config.yaml
n_layer: 15
d_model: 224
n_head: 4
n_kv_head: 2
head_dim: 64
d_mlp: 896
vocab_size: 4096
activation: "swiglu"
norm: "rmsnorm"
norm_place: "pre"
norm_eps: 1e-06
positions: "rope"
rope_base: 5620.0
rope_fraction: 1.0
qk_norm: true
attn_scale: 0.125
bias: "all"
tie_embeddings: false
parallel_block: false
init: "trunc"
init_std_qkv: 0.0303
init_std_o: 0.00518
init_std_up: 0.0303
init_std_down: 0.00277
optimizer: "soap_variant"
lr: 0.00598
lr_mult_qkv: 0.5
beta1: 0.95
beta2: 0.99
lr_head: 0.0081
warmup_steps: 38
schedule: "wsd"
decay_fraction: 0.672
decay_shape: "pow"
final_lr_fraction: 0.1
batch_tokens: 65536
seq_len: 512
doc_mask: true
train_tokens: 199000000
steps: 3037
dataset: "wikipedia_en"
Each number is 128 + 32 x the weight over the matrix's rms, rounded and kept within 0 to 255. Layers, rows and columns count from 0. Numbers have three digits each.

# o: layer 8 attention output (transposed), 256x224, rms 0.1, rows 140-191,204-255, columns 168-223
# v: layer 8 attention value, 128x224, rms 0.0482, rows 77-127, columns 168-223
# gate: layer 8 MLP gate, 896x224, rms 0.11, rows 0-23, columns 168-223
# up: layer 8 MLP up, 896x224, rms 0.104, rows 0-22, columns 168-223
# down: layer 8 MLP down (transposed), 896x224, rms 0.0978, rows 0-22, columns 168-223
o140:121159108145147170138115164119113113068130105123016149100138135109204125115105088100130157153123097186202122163155092127081167173114153156101089100083111170145161146150
o204:133100139113133131127165081115134160118144123088138088156143219151118166165126105129071117142095158111113156149122162148182120085131118129141149096118097108164102160080
v77:110137139133190113116149178167120148140062138175117136108098098083125114146147141097167129184142143176062131121159164065102137132159130122186135084184215171083098109084
o141:110153201128113147119162121117105109173142140126092099130090136078111088156116120110131150145124090156132118172082143144144136147152148150117126138119085147120113169124
o205:119109116122084124171108091112152148083113176129120163174165072153088232067129115151080119127119131105164163114174139164077071138089145127039109115096117122135095124112
v78:097105073134090166141135085124111149057186136130161135119147137144140100146095182157121107153169125142129110112125175119139122187159099112089122147170147136140118120094
o142:076091113144119081134114111126145119190105147152149129100143126111125128143094138173113157119138120155221101073148131093113141105123106136156132173104167166165130110157
o206:164151211133114074196162114180144121180092135165095133131122065107095103110182103049121163060149188174096162166137113148081116144160127094119132121119037141043126184135
v79:133093126134118136123136117096173180133182075115077148160207151212090125108160152105112153116101133113110125107156115089148122050114152167083154110123111105122093111133
o143:145094113134151105152122110165185118104121087122120195127121151150075125105159147149110190123137116135084143089153089144118172090156139117123111154140136113098105107146
o207:076082102090133129141117075183126127146089126126134088115063111161222112120144115129130033119105129121135146126101163129125107171097163107174169119131164133160112134115
v80:121091187136133129136155155130128133087061169141117039155129129101140188120172121180151167139132158113105156177107165123075166109179121112113119161153082114104162101173
o144:123133137147110127166116057131059097124117150156169115133094119120117197146142098111134128135148137157130142149105130120130171160147101113090157134137112062088132127123
o208:117104132112154110119134168126136151176134088072122176147161131148088095093166130095113177129139104153180118130154100123172096131083179113119134129149147061202043112123
v81:148146156155148033107175122051176130125102153177173120120126089121100111098124150095106130167112160115137175153086137171096129074150067128166125130149126120132084134154
o145:088111155110127114082130112099136130130141125133159154132098089132138142074165112149142120156152112141133160147156140131078160161139141099073133096187141144114123113162
o209:161144101129168164117166107154168174101185118048095090174217173128094137117078113146097153109083169140179148099179129168129159126109174158104130141150131129162121146099
v82:137119144118115127132161165148206094136166076095147148099163157155118178139092079088177084078167157147115104120107173079138140175073132152152109128098079165057156120131
o146:148185112113100209187157100177112115131077145145136135117139132135118106131115137131094112129110145140117103145126085131145134116104147099133136116149100090099119130134
o210:148082076085133094132057200081205179062117168139106150144152155087123152128128092065141114153160177154144225106125174172124145173158134155141159125111145069144122153081
v83:143157115116120121091113063136121057157129127177142148116177164142109177147145113153148101118130174206151067141134110107128137124133079165121168065092086137135104117136
o147:121148128122103127146101140108121071088114121122096135106136130160161079147141058135165147116107079188068074146132124120118118118143131137124087151102126134155164057150
o211:155096162193183113136068174084118146144133150110172156117102143071134137094104144129144117136161104115153108131173120127113177173145159110140153124160161124076163165114
v84:134152135156177113113096138139126132130127100096107145081124129099099103186175079136100083088158125158098143119138094139094135073129142108151126175110142119122158095083
o148:181132107185160127135144129080129130144131086184152189100166095111106160131118139185128167115135141135108087148146147094157131142184109093086123129095169163134150165150
o212:151093153083138062147127109093150083080101141124153105142170140192137117123061091101106096161095077157174172163083137123145106152074125136127127140108124138161121169054
v85:102126147130197100090123126117067107139156105120081155111146153122190167148162093111114158088127128141108154053151117130119123133132116123152114031155149114104156117117
o149:124150102124128077129131106124100129182123119117159138116125109126087037150103170095160084127180178118162091153154144097127139143157144158117182105138186063098111159121
o213:109126184102079171170088205149132162057070095163101140127077110140183149059103086167076195152097151159092134153145175125152055125118107112091083104051100121131137157144
v86:138169073126076127147077125121146142135102117134132109099114055102149164168137127135155117143149093106082108109140113097127168045110111161159082177061131131157093094142
o150:053094118152127066116137135159095176107131095208107077148108136146172137153161141147155089120103077184109164162113108150119152149149079177109068164145089110102075122109
o214:171152135100182102150079097098160044168126093082157214111130134145080112128140107073120194114157108069160115134121146123170064118108191105118134092110160150121168082172
v87:059110156110190132122120104126120138102134124117124126126103042173115176118151111138141131134158106150125101104137150153124105129105151173158085171180119134128087126091
o151:179113112115146096138134137119132140090155127081140116136094097151130137167136122155135157164151146149104132129111137132146180078155135110101116132117097151150116099101
o215:076129130114108170108143131137208112158072170185106104131179103104142140159041192121120083072114160126074197132113111156110054132106102176135162165130201141153120193194
v88:107083129149103103131096090108117168150149127088142141129143094101124133131145112151197195097119131129171145170095179103116077152131084134053147166066086117167147076168
o152:087127130137112100157132151095115119103146141098118147143155093140121152138149111079173050107100146127101106112127117147157156144121128087127114141135141080064120132131
o216:183157132079136171126178098163131147217136074196136110100166175180142095183182186175114130159145086180100168119193147137058072087118066097197147156157158075113144127135
v89:125180127169168122167103112128117114136159138127089156139147115113167177129093096063136100101074150171108129114120139115181130105105125141134126089138121182105120141123
o153:132181071101123135157086122124127120085125128145106084168198123166145097165074103135116103137100180135124184104189091121130160122098125135096118083125116091101186129077
o217:090089162115106070179147092129112126179099128174113123087074098100078114048208123135134153139136130104146065038144107075100071217119149098132074123162141122103136146130
v90:197104123141141143141122113122135141046118106186150167109118089157113091134077089146152122121106070091146187174200112149173167107159095128155129097130124131150143145106
o154:125137148151153139078088117078095115083131125126104162077126093160087089127086109181155142137119151118156132147136155143110137141180088095102108173107177154138104090162
o218:072142156131098131182146066158111096155088140070128103124129124081131165135176112111089138158128110076135131075104078072061140173076144147195153119142102128129121107087
v91:141159210133140187084098159146121104120097144104132145107137108177148118131119106143153095110155144100105097136093145124149167162107179145098143115142159141152132171103
o155:090146137141137114117150128092125119139112091118144070176179132163126088121145125096109140123156167128112095127116112166161159148113167121083091123155147166177128138097
o219:105122128100054131134127153087108089150133093110117161085078126090076182149087118065127125167172117115107137152108126113084139125127058108166192125071140250189158134166
v92:119048150156125139159149119114076162147162108108111102100140146105135163083135143065161120104108161114127130171093129176120096127053137130126073136139107133170132126152
o156:167126142136114123126162182072158152103112171110121100152078147149140109156157132136124106155092096174122107110101092094169085160164154122103141116073138101101156167114
o220:135165074127110090042170075166184076157119095140147171116119098130157116155202106125135139170134119122126156111129107104124137182166113132118120122177156085117115133158
v93:087104156182107082181138065122137126113128144152120061099130148121172113089195133115150133136110128168118154134140145088110165083106137107144137136177108116110122149129
o157:115097097170121143137161106127100112146125111154136131078092175110165123114103108127145097162147121135108112099164156144117107121116104175076096140104135065078105153096
o221:166145122080119140161128127158133210122149128163145136145130158062145082094153181115150162164102163105194174088097114084113116125163141153088156131143072143156127168175
v94:108159092211133105073126162185156090101086122152099095140141108125169104169104122169112097102189157163161125098110101131147121131123126173114151098166106120132180170102
o158:114131150131161043111124142167126120138121085134118093156121153108161121120116171116107131094093124155152101172087131096117138141107132145119120062151124097198134132169
o222:114096173089125126112108138082167197152100191085168147111115062149054123108119128124140176105112159121133091075178114162145132127199107129112105124107113084106077156064
v95:104148106146128104151105104088110139117139097113128079163177152092142117131125091109106124104105102148141144135126138102053140126131106114117134149105135116159146146121
o159:122130075132090136125118094076177114082100161101074154121123145142170092147128093113171109120168093193096138133212100140080146137153153141133097128126166137127134116144
o223:167087122119162125120125181183118116141179094130159205140104062171079129149131164114077144128067187122202145174045136175202100101143093109104151113131087156129083183119
v96:165137158130126146134142185115103164169131126149075144162109134150103157141154084082187136120130169086111113094140086131171113116136188122119127083063106135108109110130
o160:154148189136157184076114104100179137165103144132140128118120083148180152083127106109098143116084115170133114201136103109078140107131081152136109092097121138104118113100
o224:124135095178147135199101156145096089135114084133082125107085134152108135143137122205112151140171185146073087073114096086213126195038135054092194104125131105126158072187
v97:138152165133130096094105123125157170110142155131149154151196137104125144119173127131152138119109142209152111100141133159161126133081093126084137142179133108118170106103
o161:104099140100095081171113097157077085149129144110171127146096137099146203151158105122119178114086118098071149129144146115165104129175105113134134150148164140104104135135
o225:135140091079122137161096108104125150064105117180147134114121121120082123080102139111127147139152082127185137184097113123062158111121208123101101121044099122148149160155
v98:070084132179129199144136143115193101153110117101095163093049185153126106144161118051148180083106133159119119076133111115127186119096130095150129117100105110159148111127
o162:123163120148147165148132185139144127106145091147103140123151138158109082121163096081103164090134128167148089107158150151145160144105120140147134133106025139103088129111
o226:149085100111107045134084126148111160134070111072164150133122088118159146163120202182118105153099156081165115126128098047100129107160087134094106114134197173152138123157
v99:140085129063136150118182169092102133097140125115078128126095113164112190104127188104111110120148115188134172061193124218101143140129125117136126153101171160209095077107
o163:110108125142142142088141136086132209149120157117146134180108117131089104136123181100108132085114080133155091156156130146106191129120112139067083162049125142190105131167
o227:151172159145126110130186084160127111116133176171154123171122125087139089172110079137153107092118153087125172127122102172156063170103175089178161074141114000076109170159
v100:094137171123150153089121089125130152167143086147146097101121061101116130130116133109065095166152115082161134107139089132084144122094100146130146123151171122183128100116
o164:118152137137098112157108125124102129163117136142089160083084138128137144118147168126158117147144118107155135196120139143173142104151108143176134130106097152115134137149
o228:130187106129127090058134146152174115115094133153122111133210180156109142163110144144125153170097073100068131135137087073070141132153137184127115080062108152122097126130
v101:138156123107110084157107145116142121178105117138127106154118150077099134108203206152154118161158133116122120158092107139100127160141130105153147114130158117118136179122
o165:118095165139135093121128122147101102154123110111132117140132142094109157093127157155064139113119109087158118177129077094094172103154123110106177131107129124126109110101
o229:135146115145142156164176185123113114114178165148153161114137112136124128119156122128099170129153160164124121080116215125137107095124101150162114103131087187122112122148
v102:125111129136110148072135122097169076124183143134093124127070116180096117082156152205186110103100116124070106149155187109148129163159123095110123152147162128127146076153
o166:103125126131145163124158114114170135123145120112058143156065134123114208127155116114132155124113179101109135126200104090164125151158075061236117132149068095108122111134
o230:112145128122114113175109141110124185087106151160142081150179171053138095103106093127130100165147111097158142103087101206086095129108123134170124133119173149135106116140
v103:128156105105134118103078122123165126086134104131145152153107141160110090152105141148084110116138078104128134117146171131144105147120175145139129082093103089195143169153
o167:178076141096070120125128171098155139177110066100087136120125132161082086144143122106138158119133124127146109067224110105073134134106092138168160183121109170136120161113
o231:114131166104134139142185112119151097165174175128153117136137097141120156058186155102130128126177096147131144132069128173155139118132168074126127097154087125079121060118
v104:127143175151206125135140131109135130169103074171123165142141079133126124135134156140144150153130145124177137129145156078162142172126154131142100092157111173101152085119
o168:132165134088116168117121136131166106063088103075174160198112107130107154155112112103139090167136127155099121084110122141151145166193118101140103120123131185165098111086
o232:151098173126066086137094123106133153182121146100108129134167164139117101087136084139150155087111138170122086122134155162139109115117114148111158186106142103145119073199
v105:152169157127108126124100138147107156131128132165144091132101138088121152154139088109075109056131136139123098078096133120122117143120150128162132100186132107161146164156
o169:141105151098147118130091058090076145166120105157146132101161192159112156135079128126108100123049127105166134162134111117154155124155122132118133128115112137171128172167
o233:132146156191078117140178157134160097191137130111098122162105143104134108140197127146104159139142150121139157069160114099127128193139141107114172127109131096072105095129
v106:116114109170141087141147156111148126095153120136105189181127150077162141158191178067176114123153103158122118120118140188133127144132080130113152163119113101080159160126
o170:154155134101114083135116143184138109181125111163134123107117116109154151080106118120149115106113129069134120103192092105143100150124122101083125143123154044145145143115
o234:127100135105126150115155141105137140139214129125143081138195158165132156071089090177111166139111172123178141127106166126110131110102189136183127118103147118102109118130
v107:177114143138102125122134126123067115153066099123189120096142153131102127110116107113153103136141151077142102159105115148143105136159130138073091120106131138152091135128
o171:114135170134095159179075152164109115129153121110187097163074162107115135145159095092120109129122078157155110096145144116174132079149112096092122127168167148137130141110
o235:108193110179129125140090097120122103119126168083075111027205164145191126154069103233043160125050175099109072105170101061097155104084097120122146138136107255119081103087
v108:149063130117159118082092155120166153099125061134132125104112107144139070042123097120117114064182157119080171144121112195133149191119161169109147167157138090096128062125
o172:101118111158072085171110095144206182178170109176098140105120104145150073154094133122132102147173103096116140136076160153149142182134069115130164115144088152083091141123
o236:167205128113099117125195100151059083151115149181127091135130211084188179106135155107108114111095123160136146103113109124139087138107130080141121113143146080195171153183
v109:111109102136130125126176120132151102146123093137133163115128140140132128119172077104083109137156130106142129100157114107142182107158126137135147140170165132090063172154
o173:127110115135146126105124149134071081107152131090125152066160125127136152105100161165098130150097131125185151141093152151112119153116137159123143114094176148092089160142
o237:146167144122106120153075161112135198187101106190156057166133138156156146051085118131188130086168152128104105157114193168076200104101110142172144114192150096158112090143
v110:156182184077130113100088142078103149166132142114142109154090115115158156095179103124146120099124098151205123198158089087120093063138088117138182128166146151081103132118
o174:129144113165163126117099140062118125130154119107152098099110119124122172187109124175134102130095130121107141124066165128120086098065082097079088094102145126123124101110
o238:113089136124091122145123135181144120069102137130105125143180085120137063085110148073087137111085085040114065117153147112121129150146196157171124141139153140144148127138
v111:131147105160138144118148135137149170141100117112113154174138129158095150146130132104165138115144148134116154081114086166139132098095109161115105115130178122127132139158
o175:098187082116097098153102127120145128167127126109130216121161136115069142098070100163141139121106177102134146114117096109086140196124066129105135132103123135117110116170
o239:104017149138153130090138121159139114075165114149163096124082121164076087135119072113162094130148091140088121119179135129117094057119186074138139191099110157168114116137
v112:162132112115091091130130185116091163122128143127092145123112105123116124081135179142111117088116097134161126101123170165090149129084098085170140108142134110110099092114
o176:168112101145107149162108184123093132124168159153075118129116110077111080165123133140202117152091126126145139154132167127087126116123127090154150146124135112141116173131
o240:130083158068185138111195068163108077092110111185155162166143202185112191075107121066140118125139169149096072159104099123077201177137159123123139112106150070129173065147
v113:077151159174105146143111132117150156153123129137094170149102164129113102114150128121085174119205162139152130170141190069104129109101161139100169138192171135116153111148
o177:119099080123139086184159133155120228097165140145123141154135165120131131134118121108094103143203109128125141086108180074100145116106173121115126134154120140076084138107
o241:187091176106142152140109114118077140115089128135153065130112124147128145124158160148151119143131137132115161136160139112134151098172117095131108129142144173085152132139
v114:076126145078148154100096192144147080152153164104095127118082146121103195144129097128067165202098170111135120122129136085124119149145100141202134089201098115182123065095
o178:120179138097162171146185128121142120097138154159129170151084089131127124089174165151085204140072081147151107130158114108117158119122129151220154143151167147083111093051
o242:134099210108117203112169126117114086144111073155108151100172170136110075135100122115154129110159208082125113141140156166168109090125118134121123076103081111099167195171
v115:136105078144140159120168130081157135142118130076077123129126161123203124121130133100118124111078107150159130119116169138113175109111076111116105125140133125097094106142
o179:103149104088089149106132136138114109128136097145090133105105167104147148113148136133122142119100141086162129085116115141127132141134117142163127124129102109127109109123
o243:138147115147118116094157161130140119146158136082162164093124085201079084190124133148095134104087158107099038204148049123124112124146132167104132190133201129161140134127
v116:109129179145141127094108138118163100100170076105113151114082128091132146059163136126131157148160112158110107106176128083139141125151153140175090110103108126098113126146
o180:129133138138126136145136127181128058147160105117115120129124126202108129147147135137175155156103075182100146130171116067143139098109120180165137127159121117120136140108
o244:153152123129105095119127093094054198094053204163194114153126105160144115132077153111146128128108175131098101078079104182133150118098114087147163084102177126154090143139
v117:134117094143133158177189104158180121092167128114111179115200124139101085092119112144188125086142132147118073166111125105112130149127144083101153191113136103108162148169
o181:119144129124130119104131109112150102114161100098129163130174131107202162074119164109106146079138142139134144154121075129173123168126187155100113131160122111155195124094
o245:158180108135130110158110178153083113113096098159155115154081102192129109156162087119124115156100139102151115054164119080101083164119043108177197038109169101210115071122
v118:136126123128118127131081130154116089142147074197152139162119128160070128153175150115113167126156094089163106147161144105216150151150155125095165122194115100108146112130
o182:111180109140130153118171151193135154120117097118169173137137182141157061096145073119177104141169025137147130120133128126158112104111132053169107147146095103165134141097
o246:138135143102139085192170170109145143119129123142104139159089101093139184098186109136116120123160168158143082107162101148114184128181135174152185114104101129117109087179
v119:113175152066158162141136172151111122153140146186128173171147117167129102083157084114124156176127110117129162100059115188139092111121114145185148119086118156133126066129
o183:165180140143106144131157245175087119174078144105158074118142078159108110107175127120114120117206156191115129125190122150120121101120119143124177138117110128116166104112
o247:107074151159134112143118113097125152149187072116072147127120133136045150118115115126167117143109132096049089158150138120139157161091169121103169131124166065144078170101
v120:127083075117099169165098099114171131091128162123135160138103164142174087108117150122140131155104074106100174157093128070086185121133133117114129117147151099094186101162
o184:129070127121094128102106136110138155126133181134087151106168121127156041149085162137130118111114063155171119092141193091150157216131159113165081117117070140104092132122
o248:133172110100166151082111124126133150152163097111135087126097101135133090045186074114099166128160061175136115194078108171139089077164112192114144200122134189167112109133
v121:193109189118111168109160137125120189182139113119146127107115118128158137132158095137113137085227083128116123130183122106145070186104150109104143143135166081122094123165
o185:123116142160117115160182120097089166172114135199110124074142154099139143142111163176054094111141131168096115093124127142144108115134086121102086134158152106117075140152
o249:085105084080102100140086136153205094077123093080147138159148134157137157113092117120148138151099146062162136110092184106101142120145094131210154132146048125115170126127
v122:110098182134147167114154122155099095063107136106115137127151141138158116137158181155124145102134156097092147118144082131187142127115092149117103131123142168153136084138
o186:137134152171139121145118095093148096137152103087176159121132111131155078081135081133091153134098143114178089150149122152133117164119118160130109098140107170096128100174
o250:122135122067102127115107127134165141158158138198140118118136109097155172122125082113140088102107113118161103093133163158116104142096116107118082139141139165096157079097
v123:130181087110130100051149088161110167116125146138133101121109102102137119158129107102124154148111148104178112129101113099167135137150146124147126118164085134192147083127
o187:058115120147152159141140146148139152128129076143140117162126119142180137153097142107119132111150144115139163122130146164141152098121146161137111080186119152152180148173
o251:199097174072097144148112159134084151158189138158128163107165147162087133094151102109137124225128154138106116175126108143133158109130093114123080128141127118105138088143
v124:113117187103167129172090105046152204111141120102073099086084139108149129112102135165128160123123107068126121143150082116082168156157142151110112086119161136065103121133
o188:067134102130158171129131115103099178113169128122061124079156099097155113066165118137148063170166094122144185130128129123114090114154080139110122153126157091055147131103
o252:155157123155076113098155111155141130164152106166120119097172107136169099203084151135099124131129172125136122127137153161172089132130151071140161118123096075148081129117
v125:113176165095122129101112135180102147132107095110134127117153103077115094099149156052108123206118137099082145118132082106147152111113107130102107105128172142128120184110
o189:169112133147137163100139205205112170138106171137099101155147155130090069065109112113098142124126142095118153095133151166149148093159101157153126119105169101142142160100
o253:155100134114117097133167076057174150155129182154132144098103127175101149167136117140141143112144133129160172119066131112100158190094122082076078119096099066100151089166
v126:150150146106091109118115116154173094118152107100071144140138114106137121044143170135136157067123122126090134132106160159125088124071114115141102113136115113117136095119
o190:116110094128136118123068126107135059157161171106066109144115117175113144092119086105082170125078138143127109122119155135113093126083116137110147108131111157103127107111
o254:094085110122133112131197118084176138129116098135136120130160131178102143188130081158097052120178090084140169163168094139159135153097145198125130151076129163143121117144
v127:100137122101120099191121150125148148132114143139157118165133161091111126117160166090141141094105122063137148079040120150108095148159183118119121138128082133156098119146
o191:159085083110043148147132143146169098147085155085155095097130128125118114116146152150107117121141086091185135149078154161146132120083151118109135096149131166121086068097
o255:090167123168171137139181183169061194199130134149150145144167099144081103119063157130110205153149167220127097108164051115107158127032099112108112128156147051144126126142
gate0:141110178145148127039105110077166115126156168156068128107153158118113144156109132177090087177092128152052092097099135193113133082129148180132111134070043087111105155154
up0:130138119191167137129145184150112097087134110099135145098148080131144123112205159158139139084156112137124130157149097064174103125152139130166143073210159126121117083111
down0:147101153171142136124103141099164132120171102061131128137123094161125098194124169120124152116148084176123106188174182103130131141060118160098124143118142172110094157124
gate1:128130163129154150133113099139167134110130166125165158137100134138170161164166128140105097127158091155217095126120036137153124129103111172156141133168176117134130126087
up1:096148187103173139187126101042087130131105126100142190121083093105141099082143147128171165112111202128187107109070117120128174133070161168146164160131123119115104074121
down1:085070170139207067132124145190143099144188102092150208141141167091142097122099160103109089132156160134096123091058089102161149188139133110180099137092091112097107127134
gate2:134100133107116096058092147187098101155113120093140106125153156099135164134114125105163212150155076115090121143088186096152162091101126176111139104106134095135122151151
up2:089090071135162159109149116061119134112137156101123186128110170101107110057136102098095102130085135085173121160077118157099127112214159171134089146157102098153144090155
down2:092150101132136182174106167128103138128163146153115102073095174118134113164185123060111129124132131116122150148103123151152127168146160147133143185134084109085083126170
gate3:163148145120143183142092091116081174112169101075134150142162162172148121142087121162150162105152126180081065089145139159156131103124153116155113154131131102087121193134
up3:105144144113168118115076166152165096100105122156157081142136162093107123122145116093128134175097175124120060141117126114136142100104101102125115077145098104140125110076
down3:146212122143194101116139116129086156114105103143128087121141183129181144200153105116099134145123098127108127106152144148101158178130138117143130177047189087134102151124
gate4:167191156126114142123147083165127141077180163117142135111121144141102100163169166017119110126126191157148178104148106179133162046149149144117090165143136108099099145110
up4:073163144175152172142103094124116120130124133171150085089157104124118122186126184179137130130173129189163079090037163173131152173155118118092091137148164080126118126117
down4:096105156140128156115134081138173119139106112086119138118161119118067099146056106123102170131150148131145143119116139081095117096088147132119131062169173073123171109145
gate5:114066151170093165139156078143150136201121169130158109112148055076129180186168121172175071174146127089123136113165121167159109164115093137087113062109070066149128120132
up5:137114158094106091127179134089120122184115122114180151136123133113107147136146136129108094124139103142197133099086149168198183144145120110151127107124101175101138106194
down5:121147135136153006162148178170135109132061153100130143173128178129148126163148090076128110108120112124167118144120119158178115090138120100164124156118106166112173101142
gate6:128104133107026070152188125137159119116133118176140144152107103120146116151139123064108149126139100127166136121122092073155183201169125133109151169121092097104143127103
up6:151137120144079073139157099120157115148143133174150103138124177124189126138137116126160186124139084079123198076112081092155185120106128102117121135127089163145147129142
down6:127150138135169052118108100085098127126088138096153113141151171142104181127117133147145182116165096133139152076104123192103162168088108138141072061111054142138156115196
gate7:106184099133156122078069147149132173137154079049206069131110144124080183107173128157166141112142124102091176092166101023131119147101071164179102099132107060150138189121
up7:168158129138137131161093156141159093132104129105123125101086149110095163161113104116073099104191219133167110108116101132144128114121176154158096123160137123175116097131
down7:151061075134141131118078098108103149118155077148183062149154120145092168095168175183118149102119121087138182093156141115141173094113081131167091190155093141143153134159
gate8:158100077146148198137121113164088097136057114110037163144166144155207049129187116170155149117105123070115080195146135155139152147149111086069098125139162114173139166147
up8:152129134131145127135081122099133146138168117093105126091096120162082067131124198137117104184134131083148102112151057131126151104087130180110121198150121135128186122100
down8:173126146160130118136169148108160139136059157152141151139123182165200147109140115065112156097177104091145158188118161176125143128166138068180153086075132130135148121156
gate9:071132162069118148155178142108189188104128105147173099182177103125106108145145180128127118125050112100078117140172118112123084144177163091092150136098227132131168151123
up9:134118091112077145082127105151096096092089099135075180126158141156133115149133127128154146054116119071172112146125134140081108169138116129139154156121165098100155119145
down9:151150135113168081115146126102096153126088127133106070111069118162174133127156102110091113103152128077156083099136133148172196078135172144106111120113147132153085125137
gate10:143155142112128113068129117139147095128141145175120082167099152118055074102147117154109131139111058147099120148132116139146146206119145123094109116067153122067111166136
up10:122133146152124143138116136129116150132150123108089144119114084135111187113114176136105071107179109121113136103107118168151074099125108147154147122187142129171141127108
down10:072167140155153122112149145091112086101141104126122104107132157124160168155191193109086124094167086133177147107115072140163166072124169110127095166184131131199146139174
gate11:142134081136168133084137113128102110133157123117138117128148169139081107110161122143159106173078126134112116102098182124096099135130131125084113116099133088151159111133
up11:106139149108127120120145179130151148135117121068165125142124051113128119214128146102132131161138164137106115144110032110136159116135104210149115156191163181137111100116
down11:151186163133149211104104164159130133170158184115142165111122120113091165165120129179134116124130102071109087127107127110110133114123091124127076128182130121074105145142
gate12:149175152119146156100125104114110141154133110128132124127098112137134129099074109210158127127089130130115099140173121102163165099153122123052145146197190139119117098191
up12:065110153113119115151179106131135123122098091125135120160106078067169170104081160045118204108184158094108167107162113128087156201153115141125130119114153139100096212137
down12:127144113191049149110116108149136142103101145160155076152132164115169138154111175084068124110145109101099108125126092159125109189149200110083136127151155174214152179163
gate13:087153136097145118160177156131123134161092164166104147198118154091098130148159122105073086106123146154156160087183152074107108117136100119091136061089124076130180112154
up13:056132082097151172092214171121223116073075126143105131080134156136073091142135088138095117127113114111099074111118146110120088158137155161095127101206155120098133211180
down13:134153180086051072109145143167215093069151110084127107137201073059139129117125077115089094137093098117115113156182138114165112101113118145131108111175167156132180130153
gate14:063134127148111094131070129114166154142162110166175078157107191164109170121139118139109166074123128082103102097159131136114113107156213165086106176125153170113116145129
up14:165086111195142204140099190058171119110120149104126134148090125112115095120161130126149074157181115075140130159102124107110110158112079108093134174120133090124159115166
down14:100113125100083139146155150126122091167127159127158142117115172102075185109114105160121121132105099093069146116088104139117123116119162125088123111065200102149120138112
gate15:117175125133188149096128145093083089138034107112102141141084201081127110145135116147134132127156192115149150121167082137115139142163089083117119133144155092172163184098
up15:121147148145167117103156081141119118174125072152106100156126125100109186139155156121063195118104188134117087098152130114159167123145123115110098114169125172138149138086
down15:113152138110136109098146098150198184160147123116157094141139131130128137107122154117153116143123172096139131102127091126076160166116127166097114156134122116109070135077
gate16:128115145156103141135130143129145139174121101097086149099149106067120117126165156151100104089159082118104081179089097174136089148118117175133146101131070071149076102135
up16:153159127126106121140124126176073135165096119129126107144113103123140152133134153120137121066151058134080213100120089093143074135106136140128172172133166094122114101086
down16:167161172137114109076110146090196119123073104119131157154146117071115166140110117100135146058135110151140095072148064065122133172110148106087167160116115153121146102079
gate17:127117159149122158112154106244189087173117069156139152174139141176096114085065131118143148165183178147081181176124152121158129118169154098061132129072126172104138117071
up17:182147132063130244114172109203127092119072134140119116147137142169175101149117206109138135164156129166199166120064090133101139116124145166121062087180098122108184172091
down17:107143178137137114152144125194075113189098144127141197118166165131224130110134132150119098159157118113151143138153134090197119122069136065116154051190111121118130123136
gate18:159112062141175146147189122143145173162171118120168136105121092114157129156159088149150115147147132111126104115110094138125104129147181155101092144115145090169116110136
up18:164118156080157132109109159107138093091161126198088108142116125146079127112093116156110140110151142158128112111132099171121081155143098164140142113101137182110127099095
down18:103071120163109117137106157114137139093136154151166180129110094110115142157159134161106126140182147105132096138104141146147120145089179141131105124109113143146077100141
gate19:225145171122189132165130092148118176087097107168135124112171075161069058077152143143109147125187206118089097086096165136057085183191065121107222125200097092080124139108
up19:117113115142151116120166094140120098187115175101127155086189148081046165097105125075155112153106050112117092171158037203170175106120163092112076123116157152133138145124
down19:109152104087143113153181134170126105129132093094126198101036125124172093045112119121093133088121112116151139148175116087071191065123134149199085078129081149134135175134
gate20:139125161196151122118149117105170101159176129143122148076147155119163161116161093103150132139128086095146108110085113110146119118131124113086092151086135125147169147111
up20:100086104086122092097122136195112148146115162134142121139141191081119144170084120157051096136118198124149140141193079102124130084103172140169151146117101101146167152193
down20:148138102148103108092133120060115141067109085142138120135109161121140134122149098127124140166109155126102138088162098096077169103146104124081089139125066142142158159124
gate21:165140127085137132126104089147160146140179121149167083162091165095140129175110103163162072134117116164162121119112116111089227152101135097128141155137092155144142186108
up21:167123144117064187114124157137119091179105156177115104123138141072133123122088139104102150137067060067177164078121142162078120149134152107130104113131131187147100090149
down21:117185125097134096150172123099130125133157117106150210098142077130124151113183057104182196106092145149108131158140123132156137090155105166164153102212146133059121133087
gate22:157162122169133123125081141153134138151078103041118116102161128129119126079128112113161125185155171197090091144082110175189160123092097155112200124118113075108173145094
up22:154153153147134184127168146136140160151118135191160142120182092110090170175107156146184136151159125182189157137127123146070139119191157131125108149133150122074126147135
down22:117168085117170107102103097144093127100138143130090139133171116168134131150131141149133177151182153088176152130021132146133120126141160135090086119106098144118099095139
gate23:084067084109118116103124146179114193112151094107134104152058146167140144159106119109157128123169147134141124122160096065166139122106132115157094118108133095086093116124